Weights of a small GPT-style language model, trained from scratch on English Wikipedia.
Architecture: rotary positions, normalized queries and keys, capped logits.
Each number is 128 + 32 x the weight over its row's rms, rounded and kept within 0 to 255. Layers, rows and columns count from 0. Numbers have three digits each. The size before them is the row's rms in percent of the matrix's.

# o: layer 4 attention output (transposed), 192x384, rms 1.13, rows 138-191, columns 240-287
# v: layer 4 attention value, 192x384, rms 0.293, rows 139-191, columns 240-287
# q: layer 4 attention query, 192x384, rms 0.183, rows 160-191, columns 240-287
# k: layer 4 attention key, 192x384, rms 0.185, rows 160-191, columns 240-287
# up: layer 4 MLP up, 1536x384, rms 0.222, rows 0-42, columns 240-287
# down: layer 4 MLP down (transposed), 1536x384, rms 0.221, rows 0-42, columns 240-287
o138 100:147122143118114189117107118135091179095137114107089140163188111103151142150160121095066148100112128091139132144092195141128128159130134109199115
v139 104:133083125147116090145128141135145108153137147135136186113130108149135139147105128098121111143169151193107120143125098160130175137173173166114125
o139 105:162151146137149089128149163091067203115121141102097073133113131194138120099120142105107156135125130110078130123166131137144195098133080156165140
v140 100:105109175108120146126102188137145181129122115122200119150133109117136148095050098162116093130141213204156131060130133152148129139121172102165119
o140 105:071190038140193058136192063117137105118156162185097074153194123134103141126152087113161217097125109140043084118133108136085149097156081135106076
v141 110:179148106134147137176158083143140139096129166150089142083155110152099136117124132166174162194205130102151126127100095100150145151091155136171139
o141 107:072108179127114170129127159130111110073097130143120103119058149136148121063111149230102163084126167119105077160132136129081144147131096092093098
v142 106:114117132140083161135079128079135119105157143146164127105091114136086150117152136159162116190105145255150159060121144213095126123137107140080138
o142 107:171141121148157117192143135150157068120153127179124158162061144144163096113127109112124099100129168145141164253104138116122126149153163155136120
v143 100:128076086142094144084151116118140110075147141112117126173147139129156105148157105081179148109132075156130110180140211136131144140162154123105149
o143 103:110136129184095170131036159089149148142093120157098128121114167108087110083115153073105061177141137118115145091112118076077078124109111077132138
v144 104:106154119109144099132146145171151088143113155096178103208112138123122071111134126129113095122149091119110119156140093176091080142158091137137135
o144 098:180128167168116094220136049121119133090151088128141163181157191142151122132101176099111140115094195117139167115174164097136074157139081157150104
v145 105:109143115099097180169150094134111096100185115169110160093143091138128124150127110125123134111076163102116116075135123164161086154121145143221130
o145 106:082142138069135152101111138140080135158139144093141097175160165084130114076114158147125140144117105130092097123089170135187115126143185140136090
v146 098:077147185116128092178158115121154127089155155149156131148120138136125108202136066113142120098155057127121105188112142128143155152161180133157190
o146 100:092173112082090163093112116126104146142138060185150131054087082182131102124184158109119138141127125111109110113215131143134110109166100060161133
v147 100:198086138107098164098180081136124084126119165074082135086110160149122163158124175143126107139129065134141158094137172126118160143113130082171127
o147 101:107180111168142092097113139092062135137068145077163149182126101095084162071162142092120169141166137105140162138066112128158143064125128124094088
v148 099:114090139142127131148081110103119173143144112140099114097131086117080179073129094135105142133139212109102141092121164138099152124114106103143132
o148 102:083139069125135111118126121136077203115111132082070091162163148121140128130122161131100165085144089107150128124168124140121095165106150168160073
v149 104:090135138124115171181134101110084143097106101098155148181130155105130099122110144163127104145183058192158146121142087158202141144100156082048121
o149 104:167121066136112076151139150154116166115127146100132140111162085135121164086149129113073171154154201164116108103122124151134183110139142120183142
v150 105:135118114101173080116111133052090163118137095079164142055124113154154175170136133105139109127178171045108146114121119187088122090151176090177166
o150 109:164142154167123086158146117151147103103129153100109102140130099156092093128137108121084204103090099111135130172149166141188149063146118239114082
v151 103:112158111158115153183098097102119135104166154137161159186133134139089079121165096125130113150168136126092132158142118162064173113070130139192118
o151 102:159151156118121192092177114111179097137081160135119129077120188166109175173202087152105108160103160103171132150105122105138081116141106089111133
v152 100:118130126114088049071087118137114132153150127114085195088148102110111096092073117129125130098143060139142116050109140080178167132122116048021086
o152 099:114144127106188121145084160161100132154133107093144112137133112103087158131157152082158137126173189128073120148142066124116061089132181132152136
v153 098:091070103165097109141166088133137146132116112164115154099168178136136177098124085125191149129134188149151088087107099144120099152153101132142141
o153 101:118144108117146146177193128135180130189185135159087144199126095195123093140057110174119203105172116118161182191180129107162150161150143127117173
v154 105:097130141115122109145127140084127095070119189152216145152125136139127081186151116122132132157173110111142151083147107117115095130146131092079090
o154 108:104086126089092093094124109165160094162116066124102110103130119170144110113160112139134076121047101109067109122219117158184159127131182098145107
v155 108:148108113077160106196137143070142109201105102115063093155124118113104124141099145145107135123133208102180077112120101125174139122115153159128104
o155 104:142134082216070157074127095114153154130139100177144129110126140125142152145099112128163137077105082128126110119082128132112106051128065134155128
v156 106:110112112141165135112111161136151171168087121117142173182076127106111185129123155131099096186144123073129167083141126162177115134160097126108149
o156 096:149148112086126136137169118155075078156138147137080100106133135151103152171102159119135142097167171107162115188148055165160145100148136121136125
v157 106:097166133143130109052134187165124128103078137142208163070144133123085067177128104134098123151121224066117066092149129132182143154135074136144106
o157 103:173090132075123064195169107070193162112120101138123086164118046143163149103125144125068166111084092151148171112202165141109132142101169119104176
v158 106:107149131129181109051062146173119154188141169122142137160079147169148128123116167107171109165131104142159139158121081167181065144126109110141151
o158 106:154107176102098087146151150115126162067104131153116089054118109053132141157132128210122136132113110120154174125138140121147147131130075119137116
v159 103:109122138117121121210099180149113150145155142117129132113127101110116191149159131129195132133147145123133139124121199120134141112098156147110114
o159 106:147197114141143168094148143130093177102127113150111171134183116165117130116115147084084162132195099127134206170129147126097099120179159136178170
q160 019:163165118120160138123151149098086152083192138130139116140115155074148182149187096160113077184127128120106090025149160100058126074104072128179148
k160 048:145152110137071113115160136124133119141123081153161111102100166124100184120147186116155126138139144139105116182072128114150163134140153087123107
q161 021:127125149122093181131124111092128100134115118116100164147105123132167035134117125102084137067159101167125150122171120142155117108100093102065097
k161 035:117131120122204106137079135107121155112142163109066122133180098149179079139098079127090127129124118093135120057164129140130095140118123182141148
q162 021:088092171111125135108102135138151125132099093162160152109104127137160098091097168139227121149091160128067146165053159091096113167105136102170183
k162 017:127160144147075107126186149135133093161090080140099176106136154114138128098167216098159127124163091180121136144130138133078094110155152087110151
q163 023:088084132095121156095118155128097104104112147137148090121132209115109210145131113151192122132096133084076096115136118128103138129123131182187111
k163 050:162156096129072081126166128120139091139132104140181092093084166119099189154142167112153127152147131122124123136075120110154155120124136091121120
q164 025:095147099128133163134103089130137143193161155104078139115102077200109080133107149148052097088149113171154164137157092150170163130129152118065103
k164 046:120093154114177160126076110137126157104136154120040162169175100133158069135086098141127115114122121086127133094184131141124110107124124177123105
q165 026:143144127116158119067139111147152122075101069139190146180118153146095176140123145083106160181125098095099166089063215115122141105150101127135152
k165 030:137128113116054070158155132094133107142122103159153119132073157106121167152138142146196117152132115125133080179117100108125162153113150086136127
q166 028:152138183102161162160172117154144166170150096062081177103178085122160066172195122171047143121166108187113104061126145128131179154132161159152131
k166 036:088101135163137149146065149109134158128090158168098140123112110112168085115121091194154144167158160093117158169207080083101114143109138130146117
q167 049:182144129141114094108175123135118118103144067099179151197136129141179124151165119148101138181151111118108157049085168108117127111139102135128165
k167 041:127173115162121103135128192140145110139101140085186101079130174084100192158134125080183153113110087174171124164121134119131098157145160138157178
q168 036:165153104140078042127101144095107107101121121126229074172111146120131144084107099123137140160090110101163184121127135153139089115148141109113164
k168 042:218126117139105090106156115137118065161151082115192085155140142116122140148137150081083144125158104135121118065049178194156155107143102115116163
q169 049:083121147142114110122113129131123145130114169188075081094106138106082169079080152102182111097127128107160104202155097142168093160125161114150126
k169 041:142114120113142174161125100114153141112160113131081155156107059153149079098123153171083126164163147078094124123151110101113151115147060113113115
q170 040:112154132193097085131131113114113085147100184111130048132081103073096123053110120076169139112097139121125159192159104160159119164138149105077166
k170 040:225084097122112135156112087153162100104152092135143144142142080154160104150123144157051125136153150089102153073095113148136114093141066097066132
q171 060:085128159070164162130128108151133146127153167161053078124132158076096186085132162125183093092143139138178073140128085126160132155096171112192115
k171 058:038131152151120160163079148139140130085096179131058152129109069169136111081099110178098126149123107085137158175223066079067103110122124136125101
q172 066:158118084133110087068111139132155136087122105117201150151121112176137104181133079150074134152121101058095167087138164153072102111141061138086157
k172 059:218128081110090113121154154067147095123154057106208119143123145118134119208174167115136143126144114141127151114001190173165123135138127098094158
q173 067:075111129171123114163104114134136102146117172141087066123101125124082138052119129092127113112082154157111114145201080116144123140140165093069138
k173 041:118158082125109159155097097117189196085095132168085186080088111145164135102114131178123085126153158099117138169138091081137151114106078111182116
q174 080:090141170070147146107206106124143138169142162161101128129116174088133149062107166152178117107143144095135121080108121066129157102080152136208102
k174 062:066129158125095164154085166083143100122079140112093215086120108140142139090101119108131150087122129137128169160211118103099112101113058154105117
q175 066:115105149066134179123168095142122148129146137149101133111161163104124196117161171174164070133144118115116088094101100055163147106096182127222095
k175 067:021173167076100143101151117112111113172120169113138127140102153103131165078117167097172115136109081148154127139147123080116144121099187120158124
q176 082:153115073143123086100176183098159183151080096136169165131116080165178073140125137136124209136133109060110098161180116147093105103129087164105169
k176 075:181133132117084079088151128121189186085127117076185161188127130137142090159157145147130131090173098117130178140092146176142096156121106160098152
q177 097:070158145120148172163151098104124078167136161151057103123094145071143185071126147112155140115129187160152077121172047057158179133135188096116087
k177 084:070170123131102138112133144136146168172089167143156169157160115131184121096116105146186156099121093133117117139232050051095113105105143119123097
q178 095:119149105161112129175131094210182094153125147060111113161108120117102053180127109106151142157154098157132229215122129119196095083127117150163195
k178 104:106105125185132163054130135156082079141132103097114115175124116115114073153176085115133098160144080132114105152190113124157140124112156183081161
q179 101:146053154117091080205094152136147148091126174038119086132133110161171115150096176148115131091084178094131131131134141177143144133182032115137093
k179 103:148127128099113126125153129209122168116091139048144118184142115187092065126102119180076095137160130096128164166126180155137140128136075175151133
q180 115:114117100161168147125110120144130139117060105103121133156080194110161113177155072144179142116072043120139060125207109090171083155176095121143103
k180 117:129116096152099130116101165131135123162117093135133142173061149122169129126073075142170134091162079160082145107159094122087097107127160126070112
q181 119:145137101143143112097125115191128121117134090101129131065133097179116129114135105206158152118108161111128144105158120117082136132128120103159161
k181 132:113108115163107106131160158151153130130150073094130187099114107137069136125143109169161129134116161111145142136171122103127102066145163090122136
q182 118:138166132108165122132118157120137136161159140098164152113119148101114130117107125232226096158159141130128127154134129084209136113087140135132167
k182 127:089144113174142066180147116156117162127159166125129169090115157108098164121148090120194126097186158143122110177142097089134147097095115110080150
q183 119:054176131121139161173113202191132114121150064171116148138160113142192117161153107170181097150122111091165132126057153169148149179135194097136178
k183 127:052083097147138117118138133143162097149119133096124170129187131133195136163144090154157126135156082084183162075043143124135161178109156088104189
q184 123:167080116141084145128138085130134240114144125135123117102114121080121143179102131129123193110122159137158132186078146111079132123109060148208083
k184 122:118090084160035109177129114131145193112154128135137113102116174063109170164123160118137154101122206129148080097082161112088093140134098130164088
q185 119:178151129141181150108127163142122202112095139146129177101077153163193084156084124123135150122099135139115125123178113083117125152135125119126088
k185 123:217155119128202172102131153151159213151084140100087190096074135107147093174090142139175113108101084116103142163142111137160140136110126112165141
q186 120:151159137106141110084151120061140085148111125166103172181135076110124127144091132141125134069109148100073138084093082103163109145146137161093165
k186 133:150120125174142135109166107142156056139118119118075189162113134111151163164114129092168133075116105150093074103092066095142123155173120131160175
q187 120:163120074114218099122120159098113129080129127154147134145105147100117149108150130135061140124097157086123106093137084077198115116107152126096131
k187 128:105130115127178093171096172121142123117087107133146167144120139098141121140160140188105124028104165114164121110116082054123119108107165119147130
q188 119:150112103156099150092136185124125141127156112135107137163151128097066187056123161110132171114124106140142090152078145125096139136160149169193082
k188 127:144148075146036151094150145143084099119155120122149139131168170067053138106138142119083175128133145127161112108083192110135128108132161140145075
q189 120:134091123114128143106124118102153104135082106133149149155143056123132165147138141105083135132102089155096083135105151097150122089093159136082149
k189 135:120128136132126157092144141131136161139133105111155164206105071149119127076093080148090137158126118127070106076085173111111092112115160146152181
q190 122:095108203134123133062161175118182112124145127143142126143145044137127161172144144158107117175108123152131123068127172087083119119132139116064146
k190 137:136126200143094146116122165104222113180129059086165140190109094095121153163091122204136096113122135157153128105065193137112115136128170099108154
q191 124:122183107145145142102185147148124184129092145146127075118117168087148148140137139108113121169142126178140138126084123198107111103152167076158100
k191 135:105193068138155119141123174122170168112126100131160150068091113074146195137183106106144129130137161117136112158108097106095124124146178079149091
v160 106:109132102141097113149138099094116146111139099099148097118138081152102085153163101128128153074109067073105089156140126127084111099130181083102107
o160 105:113128172115138129107166107102110175156076138165096109142087131046128160145134087174164197150176178160192138164099120085102120176084081106137138
v161 102:135151096117104200189153147111129084166101180066088137180105150139090145132179051102114146122127091206118020136109138140195147131058190152106128
o161 099:091106174197106064139156137145131134106093095140144117118102139161133071129160155123143110153181173081159164181076154117082084149154113116148142
v162 102:127174117140103113000106125129132106169087104111149090153141094109118135119174134146177117131135106100138153122153096110131119111139191144158135
o162 100:137084121115178124110151121100125122060136133165102121144125148189108167145114125150104115109143153088086112105124197106170109170141104145122122
v163 105:161144160051091182101082132102103123098094133126125137125129156103173182108081161075149134179098095151062165138104137132154128115152072148122169
o163 101:136108162169161108123088132120116134140151071104119171136134096193087138149151146151100113109158124090169066102156153117134205103142146070090094
v164 106:152145119108175186149165173107135128127111116073075132083122157173148081179152083093068137160154176140134169092141095138111063109182149153043133
o164 096:138150121166111151113091099160101120171135120145168090097168130096106116099151144151147147122099111110119171142169091165098117132134144106155108
v165 099:116090120124115104219110145133118095047168111176165119103119154132063110125155079132119114124136118132111128120139122163145118157112130110077112
o165 099:150214159116171149084148159073152155180147096082114187166159115116123184133081155163195149114077143112121095140144158182133136157114089153145118
v166 101:203139121111176206160136141128083100121112112133108043153112084163125093121147137118079147110219130070092174143154144077124117180122083170133127
o166 099:115155118134135087064145125196105115150179132186108138154118177041118163134136087156200071197070144104133086138098135099176095115133157123148166
v167 099:102160134108133022113077156122111153074140078137139179115130135155066079191184154095195119191095090194110128132107105132152185097095134076131143
o167 095:140065131147080153125206096104203060157099161155122108141140147112092174089080146140141169172111140165169130169066103120151147142075126126110159
v168 110:135075104140209139129133111153107106086166144053129141207134143107136077130073166110115126148069182076158109130141085075171161140100084154137141
o168 106:171199145151075097154121100110115153139089068168111110052195141163111076086130134138107094139173129130135039129085148138116116060152154123059113
v169 100:088138131145126128117115129144120110127105144100154083163175143077087218117092115113117100133174149171115222171102140197114102125095164126068166
o169 095:175099158115129134105181143088049124149090121093124171179112178199158105126151124098208166119167117111097116083117158122117166125102101146181174
v170 102:134103118115108145129130093075098133136146125116129155065155143082123130114062115137108119043133126133164157112132119102103129121148143114122130
o170 098:123164125081147097142062112134154100150086129116184102169117131156158147144169127115144159186102143127105121087138190170167111155093127147174123
v171 102:149149144164101117104128113111149100140149129114116165126104114116157112115159146124120130112139159081151148183127133103135094093157154142097149
o171 097:133133113103146149190136126101113135118158125165126077108158160133127106206128073116165153138086107127113106097149137134131118159181112110142104
v172 100:115220121105078120158100103158162137118146191112122078113132158140176128081082150140142117130114164132129155130146158087135129163119137182156211
o172 099:118111148114118149140113156105142217178068138138163142143156126175137147154145122101149118141143112154103139062077142150094123167124182128143076
v173 100:097120121141116156186125114106142098174151046129079127174161158079119136128163097123096090158128071206124173173112185082112170123161131092161137
o173 098:162150139157142160164096100131138171073119176161160075103113068155145138137104143169142190167114156124123174127122104160122109139111116175093091
v174 102:180109099088124093114159152057136116109106155125119093073125180143163168126144100116128151108141154136099136091153111119090157117094080094107143
o174 100:147114115124147134134091102139131122163146170115110148168179126127125110126166147135101086114114150097178127154124116146167123161180131175148062
v175 093:122119138152120208120110076205110129124111160115118062122132170127163104099212126121193091231121150157144125126151153134181176104143061164154130
o175 094:151152143135120116096115148107183079171166167154127149079088116119067132139131146112124211079098132197105094182111120113103080119122163159081127
v176 107:127114148151187178121091089145113180126146115090127079153161076144165146136095137076104119133144144147103164124168115111089130136150068109215148
o176 103:107133082122128113106110108117120115210088091125102140111124126118102167124149084152105142119125112190196076173136175123169077121113120139068172
v177 099:178085135098125117108097113146142093144063115120067137177173106151110107125135113095127119139149131090089156101120136129152166164106165142066181
o177 103:072147047170157130154146167161131160102145167159160142161095087181182165109120117088112177087072079199127117139192134141125148116089138157172128
v178 100:084086127149038147139146068118133119106149162098079175148122141136077124104114116097061113116100110151141167128118113147091127134116117127102147
o178 098:190190109143225129135105103187142138113097149155157093095121112136190087162135150166152082131103145153112117152136132134175126129158133160120119
v179 104:165126139107113100098114084132148086099119122189091051120161117136164167189106161100101104163122160115139170161129161147147127140148134108080146
o179 097:162116128149117130093104165136145139168081134121175151111051151125153082096146098112159152100127101208104088129134065110105129127101114125102134
v180 095:108121138180145133145109145083154154127117158151159092144198115139126119080090073076093139081135118159144082100153140148138178115120139131129132
o180 095:137133112127115151149135148175145126099145180107145140113145079083133110190110093192129098132082146147118156156119176118136146162138128145123131
v181 101:130154120116134119108094102100103193144126145118154105075142100142101200146071041155144175112158118129100124108089131096147118149165191135120114
o181 097:162113153076105206072114127124124077159145104116117128110120145113172106130106149084151058169127114138130131129172142088130078147136068089155141
v182 099:100145151075160120050148085162103135112176183133142143097070117106091103118145069127114119122154087137085059096157124167087136164162132110070122
o182 099:178082119197158145141124106105103114116078020184080117065165138176185165131089131110160163155065165132183186178153162121146125130151133127193071
v183 100:151175157160163140140126139155131170189158097102112134078206072128200049141127126100023110101111138143115150130109086157043089104098143159097118
o183 098:072154085159100092128157164127094119088139127148139163166070119119114152114152153203139150122149190095160142090117102142170140097153123094097150
v184 107:104117143175130174140143116150128160167105152205087156096114097139190144120044064093157116156123062104117175114157091128072039092175157138087149
o184 101:151075087135109126102102116097077110055092136064133117203088108104095175084112138213126134100083172160128046140107144128169170095090105172176113
v185 098:131168121143151214115099144203113120139140122149101175223134071099149149127152123121144170107122089104139134060133115067087081115126027156134108
o185 095:135090111197096148141098137166100080144126162139139068104101132115117110116159115153154099126148105123102159207122139124155139148118161057121148
v186 100:159157111151168165121135115138085103112114129119154190094098139107126203157156139162099076087129122137122128103106119167141091124043121111071120
o186 099:071123152090111131169095138078198094100087099092119121134176141158130064112136087096157176120120147152141083124095156138139097102139158167145158
v187 101:115097145161131177106139129163143158145136116126086089133138123171137162129139115128147144142135115170142151083166124131114132159130086104233153
o187 098:171064075158104060150053131147119154127096115159164165132159205112126151144156127118113166181151157135067147178118133108134126124099087140109116
v188 103:138114119206138131095162155123112176111130127170110118157123186106172152085195108138192127124133097094145107100109130138081182138158123129127135
o188 100:103076199092192090174147093155117065094164098112137094128143085177134100077110167166110170178051137123113089141152115110168116131137099122169110
v189 105:130201149108147119117154121158077055122138111100125069154150095112102130169155088176121097078145160115131202117173122151130088092136165084193103
o189 101:114119083158117116108109132161174139156162120161117139121173114127131101129115144086158198069074091106097079058126129088127139136092091198077161
v190 104:119094151147171143117098116115120111084097116119080135204151127128117133159068158142119157148096111175136120160117129073074105140096176133164151
o190 103:108159102110133165226130152155122162147133156120128102075078110073082127099133124102115162130167188064131114095117106168191160052134112136142142
v191 100:107133189111059090078156048104155153149147135151115138149128136162052100151112104170111106130172150181140117137110130083094097145097183136133109
o191 107:155129094075200120192158144123171062159113151115110102153095090099164152127150136101117163110091107085131119115188152142182135177162171092114120
up0 093:108102177120167110145141109170082123103079144166075123068199081122114191120091124131155134140110101109128141096154172145112158130092156068095099
down0 096:140092126196117126117078186114072104111130127112111079116062132099123133109076166117120144189085191096154062113084101144142136137131171089100089
up1 105:135209118104045192104135109130075155183137074155122159123146092106169115105117076141107106096103163133106084054147100162175107133171135135171102
down1 105:201090098131129080099175137157146147097111136145161152098101116128077158138151164152104111127123114125163203104125100169096153082074114113088097
up2 102:096136126154190082164134114117105131090135123109162163161113151144062140207113131160124105130151139119124137196106164139104163184107123160132155
down2 102:101118198123174115148124131106122144176059173131121109168126183141150163144107119102152152149139147091108125127105123134093123158139139103114151
up3 104:069100090139118138140143104131097132111126074118078093130154118113129108094070156135120120121194159147127179062118068133125125094134135098126200
down3 109:140091086129113088132122079077132156155097116120119148125135114154152091152141121123101139169138119118227171115118143092076123095081168114119164
up4 107:128079005120077138115112142140137139131124154132121108165076118179136116075112153099081108110103140099119113105102115190194084107158178128147119
down4 104:107101080086121095113108133074099122161104133175122044175114100100090157124105096179120087145085126139150091105096150092128169116176118111151081
up5 111:142112127151144118107139126164158097129140166192159139087177139057147088181066178076115124091129104101204086191134180165119129058118160138127167
down5 109:112080104151125075163149116141130110071207201127151139135157118133067158192104116123175158100164158104148147072137103130092150170066073171124113
up6 088:158123171100124121118158167078092168195117146111134124083130129124170145130076166155121121131151105158141120146140097211149129126110071135122172
down6 090:092126089140158066161116084086133091127182082126120082128182133096195139095122106143120096100121103109176136161121150138111097139154151170128070
up7 103:097066131145151140133081143138051146096162101128116126152146143149105110149138134085102120187195113106137181103096152124124130111156130106148083
down7 099:050113105154125147107192069154143136145170108123151106148149164146127128111169159101149110121084064159147136072118114103123113178085084073143183
up8 099:096173150094121106156139188133053110141133046127122108155139165120014159106160121160170120085114158132140166090136121123100127114150172167124117
down8 090:124120100123108194134132146099157124119126077103173118153127160191148156114115151088106141113136082083111123177107141088127114152164156104154138
up9 120:137116152161094091087153168122124110156139106157085088131148122133106163125182115118107124175195082144117157134094145086159129110165139102109186
down9 116:110133118146106104157110151122107107141107136188096132166167111134225179151160170138128100056105114085148120117127049113160176145159177137141147
up10 090:109119120099045116121136126112093145127101174133122152170127104157090108128115133116140200147138080154149099119096099132125123076139133083159122
down10 096:159151097125143133187181120158166133129134164163142151121144157095107119122056173151133090088083102158093078092124140158104104121097151131109162
up11 114:167122140101199160096134141084125131125143098072105062130110150129185111120131056119073129138159107128128072126134183142132201107106170153076107
down11 117:190108167132097098110246110144173144197097146103091096149097152133069078142143132118068121116112132122128130150123105166102129134142099116167169
up12 097:194217114125132148158126139125025120056157078094131120077068121159133069165124201122124188129155140088102153115117153169100044124100076136079105
down12 093:095107163085112130126177090137128177167193103081139123065195101111131181165144139112151114171126104111150171148089138092120073120116178177137119
up13 112:126187058131143100147142150078126102151128074114101123065126141110088146109184141121113186147109172128151134189132097129107097123161165124148201
down13 107:069123151129109162124176119138111135146159113154118143136117108154187114158128147025133182178136109136141143122093156126119157141135199133183169
up14 091:109130142131075140138134084159180104092147158114152147124093227169136153177139134134105161156112161106175127088071170104113124116090138112118159
down14 093:185112132076138086142087092069134087173112120077121137135076092187072133099151141111124119184099092112093108111116176178091082179117037186100065
up15 113:166145177159139115093116187213185121129162097160101094164053164127121156094170086115077136117120145077127084117096126123118103112088119113078189
down15 112:151069153145140134192135066114151147154152117134142118138090059161129190176151138122105093151187105103126114133132127115141080123100142146135157
up16 106:143153040134156132100140156102191151152143158132180148139075089130075116127074112192204096118082088175147092109116168124159147139140149122126091
down16 109:151138110150136111181109065158150139111098197068140117124106154167106083150111152107126169202055148104115149089123162162146116198166118150140123
up17 106:101104129091068125140095118144135133168105115140173104120116119130091196161145058095136159133089114081132120117157180140117146113104097121123138
down17 108:069171170131146123114143123121161158075133163109123110095165099118149125166055139131129152132172138081064120127130139066134092095155171122139135
up18 090:127137100097116114094121049097152094159145077146101052159170086124152135102157074097132118103118119168132080126117126104164158114116142165103091
down18 097:071106147095174155097062103101121133114143132130102133208137049122155134141105089109059110160132191116079102120072161093100136079106074185120167
up19 076:111128148072117139112092122126096175093175119121100166125105072116137160102108115088163108132139127102238051146086145101119102149095158131065097
down19 072:151134073204121170134120141164161098134099121111170139184107134120089125125054179122064114103092149153089153191205152124152160136191153135117144
up20 089:114131117154063117161127120118111081097128115086063162111123122165126188135155125081106120091149131192184153147103159093192088169081116142078074
down20 090:190112109173135090155174107170141133101114214108153102130137121144192139139147135184164111111125149181081128118120222124131160111137130127165144
up21 109:106141184113048170123097161115141119098109137148125165119127159162110153144117110137100135153132149200133101166147130113108169110094097198119177
down21 109:136166199144095106126178138144085169124128079180104132129139124091101087080117068172168151108168123108077148103127071130108162132069107099122145
up22 108:151165133126114141136147131113136105068130134149118094105196090121089136113122133120128134113116130112135127130160129130151102154116088118136137
down22 110:100159126121157153106146068125151170119090095041092110159134116153093121106123123086164105119156109091108104138136183130122119167087160080107207
up23 097:200149114083109146178133131118045112202145140190121126099108102124108198113095143159150075102137116133116108102136098111128163163140142151146160
down23 103:123118137136162131193145132166126081148171070136129158123114146103119129131112115142159105071094106093068108102110127144173153113162163120164151
up24 096:166135077143154165132122121088138165165144104158145149154227108145068126152110091139159128114091125131083103126101101196079146168133110107106091
down24 100:121132069109117129081104126143136108129130141126098090110160152146171116092133143163131159149172151157114203120121148083093135176111159108085085
up25 111:099146133175169124099168062162171158133138056110158110089128090091130130140129092147149130125138129110110144124100113132105170179117113107072100
down25 113:123111191177131174063122192120158141159131096143097161075155151102100122150147211160154092065164157153119102138149134145118161132127107164154053
up26 096:188165174203121164120114126096083153141054130096140146151170122166077108110151119129152124127173140080166115129104142096098143172129128152131118
down26 095:108120108162070135132156128082105148133127171112139152089100094135167196143218163088088103127162118150082127055106159142099101138099094058063088
up27 089:113081122121133128110128096134124149081160120109129083145162133142140074131096136245126148088046077119071156203161120138146132157106098136203117
down27 091:163152185113151135093150106094102106109129193053130148126101134134071115106156152077106150109187167120192154078144143098160139165130164093137082
up28 103:161114158152104108103095077136131056203109080095072151112167130174125159148151103181103161105105127122084128198161115161099149090102141142128099
down28 101:153146132118148083046132108166185115139164120114077140087084096105175034096094114092121089127111122144124106137077107106087141121168178124137127
up29 097:151107127128102111100150155137105132137136057143124160069119099112162102190153149166106106205130131066134139105060119122139148172122145155116132
down29 090:107084191085140083120142079154172088125057125176102137139123138198169133138128110170137120089198090168124188113136151139164158140133123145178112
up30 110:152101142096127135119106126150103099179139108136128120133140072113112129132157089095114147109130139103155119145051115138160124208110102137121145
down30 109:129159080115126130167162106103155119097171132135117145113151123073120109130132158128108130160070167098097131160138157139141160075151119181154173
up31 088:177083149100118060094097110088146139130122138151066135135112127151145139118080123096132111120152142103068052167148179078148108155122116096152064
down31 094:164121099149137131155127101124135169097114130127209115206090083095174159146146130101084096166125083103097148109181156128078141148073099133129189
up32 113:153111116124086138117134070072073097175144101053137109167062101165139163107148092112174131155119199119127148157128162133151108092125108145122153
down32 108:139122082167114131140093144093125177106198149179086107223144114158067194123140101101075145144141154072159110195107133119104124199122110138150125
up33 090:145093117097093095137125180125071203149098078105111129154116173132109115148129129092116150086152050058098087081101175155098135115115156172124140
down33 093:175092179128162091188153120135152084158055142110137160143156124143141177150067170135154138084102088144143109172173119082141110149114091112181180
up34 103:122157137152127104086113139170164138097126111165119133159172194107134134111147083126106074135137153103129130158202131119148134182142106141134123
down34 101:167118174141133155140160117103155125159156172139131124117131167089110163156183203161090136145134165190108170154184103195146148154158075088088121
up35 118:125153116087092126095138142187141102144196060118128129152155128155079152140172162163137114149199084164111113124157111105124120113152122181144211
down35 109:078118159120112097143133089138118171103080128140194129146104080058122145140131098089104095152145143134088127145161091068181116110125123070145137
up36 110:117157085149163099084104176137144100145133119163148144117099106116156100082102125104120114127162119169181127146130083158125073180099138136191077
down36 109:131132096152115097175130134118091085126152140109170079109065078130082115133161157121097144187163163117121110118087121113107148103145152140163088
up37 108:139125127122113117116146176140167131169222110176130131109111111098173078150101119125093134130124114168134048146133162077173165104153139150075103
down37 102:074095135125159167160166086086140087181162132147126115147072136162119112174118169153133148083141099170182122074145170111121105079087095133120146
up38 105:138139122175086136168084082125179129114107132212158172106161117151089127111104109094163112140113179111192139097141099086131178184113132123108108
down38 104:108101127112094083070119188118104151082126094144103134172077176071097134139113144085141092166137074112075075099138099145144082103123141093109115
up39 089:179105157100085171153149118089124118113181115176161124089110109131173197166000124156140126093094137175120160111160132132100182126106112086109139
down39 088:103151148155094163165152098135133157148120136096112209115122182125120111152104118107148106111140168122159133125094080115099096146131121124152134
up40 102:165119159097176175105072151145161154134128107186143118117107082186125072127123151116093158162159127212189141113030137073141152159174152089121105
down40 109:169139097157152149101114130061135123093134202150073140112123118159062192149126056117137192146107128155118070126070140084135170130088129170197090
up41 109:136161142096157111130167180099136089210111139145101167145130136115126132095057058045181129177128148133155146154091059118130147139096123142155083
down41 108:107063142086138115121119185164073112083159118170112138089126122173100167101144124134118124138117105152128087194150152141089162081104168091135109
up42 098:165116150139122109124139128137137099152122103164115147076159115109141083134134097103150158121083151064162100109096133104117149046090234090071107
down42 096:176101149103116135141151109156132140155117126128137055113088110152110133121094172133114104160104177110095114119109101144120151138135120075158154